Part of a small language model's weights.
Size: width 448, 21 heads of 32 (7 for keys and values).
Architecture: learned positions, tied embeddings.
Training: a variant of SOAP for these matrices, 322M tokens, 4911 steps.
Each number is 128 + 32 x the weight over its row's rms, rounded and kept within 0 to 255. Layers, rows and columns count from 0. Numbers have three digits each. The size before them is the row's rms in percent of the matrix's.

# layer 5 MLP up, 1792x448, rms 0.109, rows 308-513, columns 352-383
104:155148141115120115093120151111110168116141136137112139123152160167167129179193106134156142172108
104:127092159147109179176134111147126164111096114125107075093154159122089103123122134093122181159158
099:136161137156172145117084187160135112135194174151133165072169164118141154182139136147135125157110
100:125115134071133120095146123131124132193118165155174127139122064131116107144086156110155213091094
100:105120140155134099059105125080141099111118172083102042132146155127103102115133145186075139110119
093:165141099189129117111112132038160164179029112091120079152095119153076163144164069106131098151127
104:085179160060200113121184191061110102095132156096107100119108174123133120176122095111152132191118
104:154086104184168127182074135127165116173201144147111157118201118171178146126058103092095095161157
097:176107183161145100098137104190186105119114136117083103122130145162132141101101117093140131108160
098:067049068107121122146149189090135145127088045145164090172168103156107107137144130133101154131167
098:195122111144145126174158115146129093055129081127093177159097108145135131204122096092123195127156
098:167120175127163189155099075123097149163133114123159112095125150109099153143123133142103138163162
095:169132140129121171167105151127115152142139138088131131097130151121178168117121084139088108177156
100:085148081155141175154117165160118142112185168154125069124158139152147112082131067172159132215133
101:129129109096128110107097160101130113116151079180158130085121177176097114181104132132123107184162
116:140166162166146139147103119102142147105144120117114074114086119118118125122072137105110134157180
104:093140130139147155123125099140083109125090155147079165085057136153115130084087164109097130109145
110:146191135086134138140154133149110196130116098146091146106123077197117144134128114145105062180130
099:152074148107116143158125117133208165170176095099091131117097154159077126132135149135142115167141
090:148194089097105172176106147113126162084145159101160133118153139105174137137082103128155110118125
105:175186108097111136118089188111129160194142100133137123122173098135149097135077160164075100133145
102:125162082185106208156130203156141119138157129123115116113157176126120129114121113167081087046104
097:144090075148184059164153153134110120081133109156191118135087156136113152107100066124115141074100
097:091134130148157078138085175088092109065057144104115108145119131096112139082112151185189137120128
105:131112131153135129137132099106131070155115131162081158144122045121121169114100133151109156113132
081:148149084147119118079102166139107156114084150140183171073114079116144086128121131108155140148129
088:126114110094182103129146118139147117199076146111131074111094075105087126166054113067150125129029
099:123192126109173149171134127119123128103127136111139117181126107122163067147149144143146144104108
097:111199172178143146088119092155201114148147135137126118169139138133110105071152068161121173109159
103:067167133160193142117118181077133149156157107155142127136134140117149130153192165111155154163117
107:082080137105113123078160162153084107076195136129095156118098145142147094095128161162132153083139
101:113130098116134138120151090135122154115104105147128104095155168087145179137149103149156149134170
105:114061096151133148197114161114145161147122177144122173100151120152140104140157158111147087141118
097:154103121110088156171143098134177079133160098146118133106156147109176147112167152106062120076137
097:119158140104158107120105105145161122178175163142195154123161152148148171117141109135074154098111
085:081137143104133096131206084133138123096158140116101129157094089136129125098095103084077049106095
119:137140190078174120147151160095096132114088180120113109117142102133125133134123094143133168152097
102:134083129124141181198088096136118172140141088129123125114219151130109034168104169113122157103116
102:155107141142167170147107137160116065169119167131113098105114168147110125123204069086195132132153
106:152131053174167096140050129143078131123100082082128134154139169156070154083143086160121135118133
100:129093110108135139094108163107121068189159105099132135089151138107146179134163133149124104122148
111:088102109182113166122136133132131116125127167137103102131119106076174117132143174125228133142157
097:148183157057107255142192188098139134042113136126125085183089149064144085154122095114133179102109
098:130107105081203102082107211117134174142097092163117130174095088178134104226101082126122173205120
112:123101047128170152102153070103083152118109104134116144036153147126102147177119067148104139098131
100:156140092068145112114043159091140111138104198111135182117176166116144117125132105103096199106119
085:130121146123133115090068128086097134087176130172099124140145076135165102068116105109144093125150
101:149118132140143169093110145108118180112133069084108128151118137117082137138100147164093111089116
092:175062146125133094164154128095143174112077129144095131175162136101161125138119193076112066142119
111:135141123118199105131121178132130171171142100155113124121121137149140149114147146071083132111127
118:147143138095176090156127156151075158207097170108136136145073113148113116110106135096102109048161
105:118091119158110144117160163145083159123151082121091121134134095133025108134182116171129152168050
089:088154131128154132156167156090098181071141162158164086123098138094096122152176195136131160092071
090:078189102115123136123119066109186105114107136105092196145132149135146190075126149114164149177126
103:175143143161176174178155152151063136135176144134144135169136141116165052110138138114082125167144
101:155187161177183082184126086099139139137170113147120108133136109149173215058171151103153111183172
100:148121106154142090120119167098108136070138164122095199125092086136154138137149134183140127115094
106:121144098175130154131148104104113130116089102178077129082165098134126121167130121117109160122170
104:159099123116157159135114121137088170073116173158093092097095154139195103164065075108136058154093
108:170114161184187173168173173187169091079132129188086173154177118125125109100103109139111139109110
099:140160100135124174173088127130143124116146130133130149134132163159084095112122084138153116161145
104:168150156120086096125143130109123143132152066164153086073129102095097120111111107113146142120161
094:148133197131094170114122120128121083119079084124139125163108093172075107103100132095189111183077
084:190125148087097145108118099118132149177166113166101044127112177079087178115098109133178106072149
099:164106130148170201157043093186130131062143129156115111155091117158160157150145085132083124090124
088:139082059110094097120085189138163133109110083135128097124156139088106129122160167174181130180077
110:167093098116144093144128123118140130151113125156065233134183122144144117205147126119076159177120
088:137104082141126112086153137105130170172096134147062152135083201108129125177115111164087124187077
103:153079098102125148042174110083153119133117132148098149115154110132134151158052122124146137033177
101:099138099126145138099142145113098144141130128123095097133090123061081088095140121172130190072110
103:128137137111117086129117106134132145061088154191119151118081104147133116140103094124161130157113
090:119142161111143137181191131117088116144139148110142114129098133181152105137034104127144093184166
091:118188095103124173151124129074145116084132132054122108117085146052171158182116097123105122147066
112:167114162110106117101187077118168205147132095103101138100137118087120082150089131111140117129075
106:159112113106143120095103162136129185148121164195092124114122135203089172089142182117118124152095
099:090094105115126105079093127166145063096105158131155208101132097149130084072184110115102126167174
106:086144089105070158135121111100139166119081159118134152102112108125097153116112108107144113156087
109:161134094089104156173087168113167099152166138170111064164219174148141141139200124102135092141145
096:100103151165131146104140143127144150157115067143093107146132097170124175116090096119088141136141
104:160150159125095185108115127147151125132096149164180145093161059082124115165038159085102157090091
104:108062124177188102153127167063069171137205158141120157156122169097106241081167039119120159153118
090:088068161110106155127157155125157146122171142138091200097160113097135200126212087106142151127068
094:085139160129129188123148114175223106151088169118148130149110111051129142076097106149112068114107
099:108129171162145085131134138133092158092195141146133130119150170126133119123119133129144101188156
110:156139168127119111144098153184153091152207185165134158150104193169087175157074127119137134102052
093:142144142163200147130129098097112136105102122130070184196185165099180164153180160112156164158108
089:159156110154087158134098179082150172083103169142092027107119078160137144110157134156094157105097
099:093161157156079157096142151154135116137130121107172114133117108152156123147137149150102127144130
098:114108133153162163069199100095137136157164081079125142151114177124145185091093185149146179124117
103:115178180102166157186057080187090130157112113112120110061102113148149185054157076164155123088123
097:111133089165120177082148125171166100101122107104138115119125124157103095171111122136143124102093
098:091078120156126135127134138181097098112156170126119154117161113130105096148121119142090122060136
101:141147097127068083146131112176131100087128150104079088101156124155147134116158109135109131183155
103:121123093095113111141128192101124154111145094156134207135081124135131074113166087134147140151177
109:139074150164189106136115140123134105107112114164144112132081118132176091130098133113165125054130
107:133131109197187113113118173114129122123138186072126163133077108146100078116157175145115150109120
100:158154086143147092111074151108112134148147098193129126106147119101142156082077099096135098153152
108:089159112108163110111194203097105137088171165112148141110164152131150120051169073139118123173113
098:114135098128083119116148153108109106102181122149131105124054066119148137111105146071100178144091
095:191134154145141106203120113076156089088106152143111185081139137133158084101135123125102117074106
101:154098141115130082122144101222166077073122119122140094090093169125102124141115137147114222108129
106:114187111180185105138127151133119107124177198042103161114133099126172065181112176090140105137107
107:182115160116131119107147144127176131088126102141131098151115120058092141169133086143166180150095
086:147151035104114136110116144121140135165164188127147165095114118151143090173104132156106116155112
099:152111135132178095165155104163119114149114183095191098140121149107151163133153128121189111081167
104:147152117165062134139175122113077139201121134181137128183171127111127165153099131065118139202100
097:140162139110152102140137092090131107150198184114101151115088139138137082174132135140091131193138
096:179099122112124061154161186115101120178158208154173182093143114139154121159156137081107144158147
098:101096131121118160144099153106042121132136127092101153072103171121096138110169190114136125091151
105:110121076130212179111128160165065108111108151090136139095149121100106140188214086134101128144130
109:104096100140099161134153156232131105135153139159109168135097120197077074146135095142095140138093
103:135109096141164127074148155110103138198082071127119136138195175134132177146039170166086157135106
100:114105139163105123130061129077098160089148175123082103133139134151154132173114146141126098135142
102:135105104135151081102097148125149188145083070137117126086144121184146112124079112137108115098169
104:145156116158131172125162082163152145163161088134147074094105186160130146144091094147221134094090
094:129138117108181218150168137148112139198147142119131134129137080064122088077155079122135182126112
103:092082142092153117156151113094165155109122100140113188140133116132130141145092041144106127157136
108:145160152127154135156116123114159146143177168166153174133183145162086098116191100119183051140104
098:090089084144094130143098172141105145124172112118150127097137140048116108137084146101135131114105
109:121112092142151117163144119164154177169155149208173117154106195183151096100103093125094101178159
107:131119123116120144190140118102129135184200086109111130071089182155145154159130153121083155115067
107:193128186114137129136147137166127129139134114183100083171135138084136125131103150131075124096056
102:153096118114159102131127140120096103109163132181119086154118115167153136116178128152110105160130
091:055156143115137154156080179094116147086159108131160139095096174180152090107127144120138093128100
105:112116105157103081064177119130151147114170149082108146127116185140126128061120078060134113158110
096:061101168100162135151168153139156071139179140183074132087182143103093147116108069135174142103156
101:098177114124125126141128119172168104139112128125093137166157117172105124168116150093130153158089
103:111059161086153225154090167104092148062152105138157124151138097151111181064181120153073126121145
105:106119151118170141110095132143141141177141146155100158126186132175157123134153125134179105162174
098:066091144198148184115167093086169124103123115103111088142114135136098110091161132125048141096132
101:175106145109092111130091173086037156156136135182071106162225084124085152078146077144125080122104
094:164134164150162116145172169122141061091139052124162098133134134123135117079083091158094140157109
106:113105095132131094031174091107128118141138093118165115088104120144117067173179134129115158109051
119:166150124156133175135145101106101109140181090132115122131093106101081052105152094111109059111094
091:108103116103119109157104092124115140176121187126105120126143145163121109113131147151142127154110
107:121180092182132077138081139054109144133124157180146209108074091138106178171147156128195101130119
089:131164128124154095100205155129132124149118146145112160143114103129107105156135089139127124089084
085:152074112142147109130065199155117120181113143134095119093058147074147133175116149139162130121113
105:151050136132125147199079116126178125135175150132091140118101109122137100070128077110120138111166
098:176105072118120153117103155108155121117143136119131161094130110124150119108113084132090109168101
094:160142087131121170092170096225109144136148144104055173156174108156110124170125137138143147111135
103:125156074105129143085170134117181111111110129108092111092138117163146094098145083161113125092099
111:074126140140113080102114126108096183147121110170108071160136161126185177140158104133057072098092
099:205140111186126045113115162089137115110157101145123132130147117124156129097142120155100195119100
110:167071158113180149134074048118116174087133135134109124120110135143081111125158111067097120083104
090:169085137141149115169091134165117147116124153156108130110145149159165136155137143148077163142193
101:174104096134135088152095158134105146144107109230183143082142174120147138137156102120198111111179
102:086174142104147110104109161132124142058193136174146129126124144154115164165175119156153151105156
098:147127168106119138133100108177094130160130124156138138132129125112120192155143148152075149182085
106:142110168092157131149157099118129144152152114136197156061010126155174184121174116168122134115070
091:123064153130158154154145102139115103098082077180117159170095106184106151139123092199134127129087
102:109158158230103145141105108179155142142146093127098126157117097128162116108144119093077142085161
101:158123173138125136100125088095077134090114119137052125115153100174098167155141105126151112075077
102:108133072105148119096147104160121108107143119105121111167101159121115175165117161092105108146132
096:111150097118118142072140073144092121155112121147124194162119132112124115103155143126146107076104
096:138106123096156154145106119102138116058091154094098113123113109121170112179138143116089146109172
081:072184125070085203119137174134097074137118194140152151064125096138157176088095109104122170119118
103:150196127162104155104105180122121092139151102118123111139126122158119158161081129111074166078095
088:189131097181149203109138118151090138082135146147166158115157107149177141073086158159171101163091
100:152115124137136137147145152109158175121135052173100160159112192162137114104153099117109127087179
097:081102098118155109176178148163090152157128125110165137155152085123136085074098094133129133106157
089:146141132127184144139160133162147156181163130094130110106163189194047186109141129166115118163170
110:169167090205165083141119100120166117140122129098106134073090120164188104124113159134113193185112
097:110103143131120129135026192155163196101103138099151044081148089098127156107116154105144179168120
104:120145093158120093151075090162137148100138159158041083160149114161161093185143117124124127153130
107:112176126137112166126173113108080096143172133142100116148064173110088125146159128091164160158141
091:137144065097123119120174129092109166154165100096119130113068147162066070098104112158121160106138
088:172063110160099140151125175114112112138108083119086132095132152150153122143094139089157086150078
101:099173151116143120094122064155183162103098146132155111085144183115171125209149106150104122116104
109:098195115123066121106143151122114121166108157133143143094157122138158169126134114168105114119105
102:152093062101128133187126112112117090142082191104176049095149178143196122162131127169169102153125
094:138115154068077149177108164132198075120214091101159144104129060137074092180136107135102181123129
102:163097192090146124158133158111130093180094083164145120087147104187186177112187183133078153115108
099:094183121183131112143109152087134163129130162102142116072150128112178093094118168177113127131156
102:180160095109109179099072140144098133134120114156103091167135131126118081151176147180090084094086
100:134117082085075117120149127134163098133175096206137089128106120151164159094140085080145109132106
097:155199158090103093130102171084124123152151153158129185144191174157177118107174152130103116141132
099:110169142132164079098156121107122115122116115122082109097109104121163202141184155148099164114157
105:197085118148062179139076161140118152167145137140154065112157134117076117162139093116110153153151
100:096106106100108160147137158168160159168083120089110130145079161132150144099113163116131145108121
115:141101081171182139111141094115152166122120152119083126127133134150146120111161117095140105098080
091:128134126132059114109158100104123120112138139164132103145094116165147103096135087113101089133203
095:078152180165109119101102128138125188112140169122135167093109129137152155167161117154146117176102
110:106094124166136104152121166161146199163103133104169127099122133163138076122132138102024152065149
095:140125156147127130109137101150156125125132096093164108058133101104104124148150124133139115105158
098:137158087135135081140106160121142150140115151147161130195141106131072081101167137119112146124150
102:140110052137134140101155135131108137087148164156121095147124132163151119114181060117145164119112
104:106178146169087111154150134105105091098158094129137120098161105124141202095152138162120091156129
102:097121133106143106098184154088100097078132096116157121112124119121169131152137102097139127165140
091:101162088141161099094120169154120124130134168192137172106107179173122091160182114113113093073128
103:163102089143133168055160151113116174121150179186147124187133134072135121100116121106128071081108
104:140120092151097086135143142083125147126081104130111063104107135135149104187102074107063129138110
089:121095136129089095192161130155146126115087132136130124110090162120082045131134101123160146173118
092:131143115086138112146091092116173126168086108154089095109096178085143135139105105151086148159122
083:148130158079126088139169110133189166165182072181113112142081174069138087136150148169143110100130
097:115124112162151151168071177128148107153101152118164113083045166157090171163103089186080185203093
119:143092146121114103159118094170095139112111166128088118123085070126120105107178118108098178084152
105:118107091141154102103178118093091182149082153159122109163140127132064184146142114161121127125131
107:132112085147120165118088134093096109069098118089118193106114120088111105170097103119128055098090
101:137084157119213119144121115184045090145155137154144117138127187107088181180135104087039164116126
091:112116151121148141131086153128103115128190146159078159109142095155089135179097105198191107094140
100:106164084105178144131160124131101128089128142161147114120134154125070072154176109162079117143045
098:152150142098101102073109139053094161123141150113163134127097124117101157173176128097105083173101
103:131164070095137108116178217141141125144127192097154110166117146143141133118159123153105097153140
100:037112140138158135115140149068093091109097138166118110113130107174132100169115157153136108090138
100:175140158128118100126148118169093113116134146085114095156067202143176148092103143132074117100099
# layer 5 MLP down (transposed), 1792x448, rms 0.0729, rows 308-512, columns 352-383
104:194094079130126116126147159153092098172132075128167115184134123117114176143087158211120084165149
100:123122137092152117124101124115134091153166100082136168146146159177154164113129130114095169151145
108:148124165159141144177141060162176171039114157156148149123134126122152133117117155133148194174179
105:043085142093115155133168084128140139143134124135191127136172109116057085136159106144091125082159
098:147137168101138172116156130209122124136104141201121104142154148139129156113154163103154086141178
082:146158161146154108127087142147151126065139135125163108090153129113130098160119105183107130167085
105:106172153158103127132113144113183127140109074067118131095133144144077081166165135120122150118145
102:132137091204125203149159230101097143139157098134178098110113078133147129114130147134151131179075
098:129171142171163143098205127154203073129135089118155177149144136197091179185164107092187087105107
100:069138214117148199132134136127204155101070140146086210148137092115178120194139184146113114179150
103:167089144154137131171139103137086216087114163172191181163153117122192149101112180133095135103157
096:127164149176133114163150145106183137134161138147097121120140116168122149178187129063140158223108
097:146121135166132108174073120130117170158180160099142133146084101161140144081138120122177100190109
096:114195092073126162111156135083089081163135154124135159141093118145127077147136073110143113112087
100:146107152161191114182130093104178133186111095115097101139148180140149097178098116124183169133124
109:162088108153115097185149132141126105151105125156181183157110149134143188123190113177122190117115
098:102111145084130126135124098154115193175111076029125089168176088089126179145121099163143112088104
110:111191114152144150110134161149117089117148069155143153103078146150140140104108131086107156135132
098:178094111116106134110140143136090137172135158153154094117162138141156209128123108092088145166106
074:058083146178093073061095075121095116101128170094143153108079135113131168121127138132206164177153
102:176153150104166151154111124150089054143147154136123136130145141129110114176145133182161176078122
097:127111116129108154116159124122166104111110121140106141155134129158167164133129123165130080140172
098:137079200101050091150153122171188080136111105173111116112160130123078138174108134162158066130146
099:137100145127146060196080179168157104161158107102154114143160088169138156155169150158153097100101
101:121100126064074128103055215117077120195163135135152159165106078127118118151124123145176087039171
083:154084117095171170145042063206136150095175116114141160158140182184151193162105091053140157116097
087:161109154134113127100154135082125112049176197189151175188051155107122165116113119161100127069129
099:127139122108144160119107090145136107150110174110111127131106131124110128155160117133158118168103
097:107175120165121081159083160089144158145091119070142103136124161113157173144123164160063112131199
106:152142148157177127127192144082087169150084076136134097125162089154090161107142139145201110108126
097:089108152127104154192115122126094080149135127084111169142172136101202115054106125153133124093158
099:119110165108093131176086119155128110080153123129148135148102036095141123074104161113089122127072
103:148107115136117162083066104095162195110116137088097174131162229113105146122128101075111147136097
095:149108075150174111140153118128104138070159131095145142142138126172162112076122108150144107099131
096:170115139100128107085117085115118095087160010041143106140078124128137189094130165138105168175156
080:083073104167111142143169153164142146129134112103159118076165136161101131179107158173089158100138
116:187153143128226158214113145151075152108147163125082123146148145037186107091137084119097143128129
099:149154138136100130088137148133156118123161143146109152079148122120101155156149165142206135209115
096:156150159090207144163162146141110132116112124118153143165104120132126118129118140126137157094168
100:165153075169128083119111195107166117128130162153100127148164190075132068142103154110175089083168
089:107110150128121162150153120164151167097152133140128112152083128108064069128095140075156148166066
112:075104055056050121122174124085151101169148122158119148078143131115087117067121125170153127133147
097:153133173157168108148091147166106068067132059166135078157175079195070151156115139083150119140065
104:141108133094087113038130123115157109132105104124151131089142101130201082091120116201156185149119
108:101120135105158145094109128083149096172138101093127176173108096138102092167175131166158100143048
100:140109122094136133162119090164109110112067124092163178143198109175175109115112168151159168103120
086:218121037153104091105130200125224097155114147128118126119118145110139207194116181145121134118150
102:090080122182101122083122124055128152136109090069094169127141100173181135157148152118079170125122
090:123117142167123133085058163119158127134114129190145133229151128115125123138112125147110153132084
106:099117118093132088158117132121186150149141145170136155137155047137112129155154081102122157133057
106:193137123162124099162118166096144093178135161151157149154186154216112122100127142161119136217046
099:115117132088141120158121147095129093118115110142107110132125170106142136062183084122156163158159
096:180145138099147148143141133083112186161145217116187139151035082153189171133151109172192215160179
090:192081148157105071141139170119140151105143122123123125084140128130154105166150138094141115155161
111:138119150121092110107170124062104081106096167089129135118127140147140154075153132086149082175198
106:072138080169224141116167143129091107099109179087108114123118163164138077116085117143138135119145
100:085176167167163156119105109119122138165136108145101111091142141128129149185092129134112158159122
108:118121099128136091102089181116108178086124141210106176182147057195108125172127118174148133137131
100:145115147097161113108164178106142133142129171171138130106071197177089133084104122130145034146112
103:154099084077097097092162172150079131153156093140152145119170158136163128110134170124109030116131
104:108148100138117146161092132121085046175104091119127167142162131151129116130100117111091103139182
105:127107089105121154095111098072075102139142183124156124135054143170184103142144139000143147125115
097:129178064151172080166170154158189123127145138068135108070171091105119123141166076128163095131083
080:071139100113128093143159157148144132097227173131161176137068115117105148112087137097111150115158
099:106084099164147149148121151148137121137133148078062115110108073119155128123147144091158099059123
088:139156134130098110114140078137122181144191093150144172149073107146108150110141169093061177092081
110:131094152106120095139149142161161208122115115111173122185075087146182156169094142090159148091106
097:121140090209137117110142118157091088128090109179148134137139139139115124107094125150111120163090
107:159101103162195136146177108087152103157180072136205138098143125126182159134081121110120108104148
089:144129181141109164124173141066138174126107123115153148133173144160169196153147092084117029134096
093:148126076138110078109150072140121122122096108129117161152101124125155161121127151129143127143167
102:049131117076171142119186139080133138115113141107150116152210126209092113116168138122115117121101
095:131114140113136095085133122121080131124100141110137127092114119151172146123124138097125158130082
119:103115092151139140179101154099110082154137163147128157136198148174156130091152119122107117138202
109:074171168154174092133178137131138139133087109124172110145060163156119111141127158134130141139129
096:128125155193121162097117162150134099140133097099125176121138105169139158082076114113082139160124
099:158159132088159115135126127130143192157166174124156108068121160123190141117156161107142104121104
102:145183128150108109120079132177150116069180106098136129111145131118165136138146120133122148104135
095:122151088125169178167108095184118073106070170167085178083165149108129123128127167118071111078134
098:094159119140139097163146171123157096084143214066124149095106169111131125111187177103159185152167
105:111010115078127182141075098099134157071137104175163202139133155129130153108164175132143131082088
067:155127050121168136139137138117151164161119106086178110146121115147137104110089165073136096138151
098:183118124082098104125123100172146184083121072104162099126121172112138151168177088110190088162087
103:182055121151145121115100141149105094129131100150187101135117142141118106137090049173176107145135
106:177139146115158115147084136120169162167080100165195110160128140156113186127090123123126094088098
089:126167112163096172093172140141181112152150133094167103108136157131145117094185074108128101117134
090:088106107099097112088085061074134143144092183134158133114070106098083129158105123146152145154154
098:146135140165144126182169117131091136131164170095085127163183143090084095160142140190116165141151
099:172173173066146099095133135131140141144059130079138125085181171053048166101190088116153114104141
096:125129152124165119149145104199162171084180111139142161093105109120117132174096108107122182133208
097:098113127152123115154166153146131138114146166151127115080112212139107120145062109134200081128118
099:136102142167132102182168154179134169182153157164144183153156128160116114160159077086126018097129
099:101097094164209117125185163075124134150087112095149068113107130149106128139215176058176133162130
099:097135130084119087170146164109136160107118190079140119159147103144172092119080166103163153148101
109:169123130168153171134170107063090087094113127137125099127105059187158141121125068085159148131095
105:169062132154061125101129151108091117112130095123140057113157137111125095155133113121158194108154
107:135138167103172162112129104092125138172081215078126128131097091143154142147124162100144138162114
101:112104133180115100164140113160106087162125114118104193161101132107152122096139134158117083128138
098:112093128168151111121129186153154176112145137091145149044114088187093114128130075092133147187107
095:071117165154137143143149145158170088189111127133147176165076111136129167093082149091131118115106
097:142145153110144167128142136143142113171132118126118090114177126097113120112150186070165144043122
111:152147158125092100192118186103102141098179105126154154114124139130108111069062093143082130131093
106:095186128167152087151145155077125173096131109132133114114106093083102052095114129050046133101136
090:177142119176145202174143123195113120114154143072124101141136146103131148195137140126145167177124
101:186171068098090108125148113166161062169186167110168114170126128114071167073120115123164193114136
101:167172168145109134165115141073161154100077146107121151181086151166117181108172093068139174205145
100:076122129119128173140103126148137120097059189118144136124071201122184088116081164179205108112127
109:126073170179104127118143153132143113150126151019141097078073069130162109145093179133122155123099
099:090132145140158101107147128175140126129180178136146141120155136120158123124098149117140115159052
113:036143126191148110127122159125163127120117041134168115207102136138128119115117137093148147101127
110:113158130108117190130068176115131125116195120127136157149150152119143161141172164112160102107138
102:104037154188127176122136127117090078146106114146099198179111158137131116162176120162141122122131
105:108164137073130134170162084098131098127170123100128147109152133102167186109119157126074136103113
101:077168127136074165160128113121125120130085214161146112120131125071142172192137129116146131142114
109:110122162153109119111108099161100114105141144131138136119174115162105106097098155115143135103175
091:113135081118085176115082140161079106172149106113182133110195127176114202152165096136153123142105
101:110124112148123104150079115140110188100096188132136112134177099110169135087160125139182112133099
104:065137168101075155133121116160161184109105107109120115217153114150159138098126152178134097143165
103:221122192124156134120139130163129126118155095121145128082124127142160086114119130174143132137206
105:148135129082097104147205095097180179127148151143161112157136204181098122169106093187158193118138
107:161109091151135136142158166124145151198175144122147143128093112089169106099154112086125118121133
102:125166122105190157076132128152165126086110071186178153110172171133126137071085166117172127154139
101:158141145142146091122206146151122142166180147103113167133092068111114156144123100173203181144082
088:181085167088113127103137085131153204171092107096068094182120141091088087146124165129088114153176
101:121120129064124066105150077084160136100091106119166137116115090098183151124160144125133151128098
101:118143150195059093140158153130097144181153138178133109131095142121163080179162160136160127110104
098:171148118215151138116131114103202095134107188158115128130139153131159089190128107169124113148164
098:148138111135058160117139118147130141173139106192196126186128120131138152086111175119124136134101
106:120142109106093136111125175131161116133179152105136149177128099104089076177108176109110112152145
100:114153092135116088160132149147096134175147135124164099106106098087132168102102110090110144132171
100:178178140095094173094146114128098164126146124166140158178103084126117081141105090112128165154125
095:103103142158117095166134164128156136117125068135091087089140132140171122070123172136135167153131
105:175056139121224099127117141166136136141160145100148145123141106166103129123092097108168155117175
108:103134176172078128119150081149143100151105104105122145117136127103133081123144097130136132181071
084:167114140125202110121153132166111081110113109062161114189122088171159127176118101129083202106156
103:120102092143108134105116150162121089141151090169154149130102130076184099094085049123085085114155
097:126166117080163140138133127116141098104156089147144147146144198166188133141058138178204150122132
083:077110125128088092146091102211135147085139124121079156214093197141136126083108132045121151133152
107:098177096111134113123130110147155128134160148132183127092120126100113115112153108106128122129101
101:144113130139178076148146095112114149138105149144137152135137151123133179122136156118127146143139
100:100110142093132162107191121141141114124138167130195128100132055124082132088177093128147156149179
104:177152148119139179116154151166094070142103170141179130128151157131161159114126165103117131184115
105:144111027095145137094119126155103119153105142148091136134147179155146107126192081109114091128139
100:118091182151197105219095139160165121144112111132125133093166101114156122102184102127146117148156
114:150114095180180192145127137138151184144095166168113119088172119074124128156137121155155183111124
098:149072092148188089127144127187116105085175096162099118161147077135067142143105154173159157133092
106:106145083140104047132150136127173149154095109177162121075131132136143128115093184163112108075096
102:111159143164145142142130099121094112120165140209137130093120128102168184160091132132115185188169
097:123126141106142133121197156127134125067155119147159120132126146096065083077173138096170137150073
115:138119193091187110179159136111141163191151160136137121130098231156141121114168093138155103156130
098:105123135102178143127169069062144096176059109116177172071160138138148091089096065194134118164135
102:169129123143071129058130133120138195129109097128197115152119089151147088130113090147102145144102
104:187151126163128076095170155111111091123175114156168153096135140100127184084138082165143132114159
107:144123102152087135090107096049141102168135135156152166177079170153149142075122139093090140094127
098:120104127136177151147130123094104112087160138107096156126188137117113092101163133060131106097128
097:112170134170155121113074106201102144166169138121132126100136127094191148064139119137126145148096
081:125131141124167152142136094187124127131139055117083158138107181143153159178119116152151157106167
108:180127173220142074168125145135114151116183078113174095198110106150073121154183173140166150155134
093:171160141152062080117195117146120146161121117170167132164136077175143064117085150093128183152104
096:135199219067122099131186154113117077146141163174165128182224201131117170169139156126090106143143
105:135126171060125128148131163128126167089137077183106089138137102115166140134178081137131138116148
095:113108116140149119119091081162084129144091060109102198118165140152165145167094163117070169120159
114:152178108126121133142139148102108162161079117123134094149184156092180113173030200070111190178089
100:129134063056137133137191154143179158092128073136150162089114115087131054117140138155179154134090
089:153133157157144124095203161122130085162114124090171139089106110134119178092114145102169172126144
104:168140137147154124102150136092175166116137171139160158149101064165127094015135141080101106140122
097:134135140140100184148136122160165134096062129104089133089119154118114113132128122093137080160075
097:189151102168125138163140150105135143119114115084170133084126160143158166157122172111083108134151
099:135103068085014104113178194139160138087142134112129156119117164143114147127146096140087100109097
094:170068180134154217170188183145132109140107120130153134156094134136121189107101175151108126124143
098:214084133111091098123139106134112185147117194129127123114112121074093142162109115149139157162092
094:132114128158129190112128119191110124160106122167157172147166130107172147123087117109146138143133
103:078104084114144216144135173137123141148156066121103159131130096107085106122119172177141153166146
104:124147109080163155134105121116127174071135125200169151117100127105146138104216157101166115164168
104:160145126114090232164145164131125129126182070119150082158048101138074075137157118118185141139129
097:120119142106141175116195122101124110130129135139141094107090113123105075082088160098167143149203
096:101121145144102116137187104162114020136205118158105120174144106088105112166121124115137106234097
092:115129146123102150138113117196133133182151138152145159123137112134098100135077169112184132124096
112:135110209162173093114155088142142154067152163084167157152113106150162152109064114114139066098176
103:092102113116178114118193176140050137099125091142193101142122180087138120136104090119109157149137
106:123145182132135100148159156130132145137144150150100078161111162140088107157088153161222131109145
088:112156090124122114190117122089116184132112096103105189156109138065120141172160154141073098111091
093:097143129166133138162120137098163159079171191117131113157172151109102117160078144160113131141149
110:180146164141123095187115129134098110176170103169141111101129081066154104129104120166167170112109
100:054105154113145104102103147160143175147111134139111102132115168110139131107088158069139163141133
100:093148169102133185183162165119104123166134163143113164152199139149092150097134134157150183096166
100:153094146118188208167158151100123169109077125202148153177086134123133078182191154049108127094101
103:179127163145097171096086091168193114073115107099091068126163107143157168143098132094087112132147
107:141205169050062109131143146109072136102153141131083130095114102111137167146058161116135130151181
089:068104107146128122126123104165179174106108126117168130123135145059118145124045123151129081172085
105:107121115098135161118145204165098083128169095186100122151091128103103095150171145157132163103085
096:133165112086071127152136124125143184166094132074118080122168132183075168124116189102139150162141
100:111131194106101190074156138180151130119168118067088130156139125092079133044118120131143120116176
097:153110064177132122153105125155115114099120159126128103112164110109110121120160125145156159186108
078:124153109169115134167176120145130140077103109129093140114108143135133121168120161096128145176135
104:091072141120073121133154138148087082117132096113152139119168124100137100123173148169142081187184
107:158125145128083082116157135158106184153107144130078130116095199130143137132124071144060141136153
105:133120156113138179194050071160096233164075131129162133168174147146135148117093101109141122087101
097:157135129131117100162109106106054112146130163167169134120143111114152148125151093124125158137112
101:105117087091112120101165149071136075048099140115118117190140094098089121167119122147158075106189
093:102144181111140191180141142164112160119137123197165106149157130140084189104149085136125088183088
105:118158125096126118145077118117104218103141182141135113149165098138157121180102121144148127093106
099:101171128116099125138100154126113126118131104162112192070104101111104165171123139141105126163151
105:112130114139168124032181141099196164130166152137106079134162111137118100091097120126090126104072
100:145126121112136119117096093118124137051157148172151148142144121135126135182127159116145202142074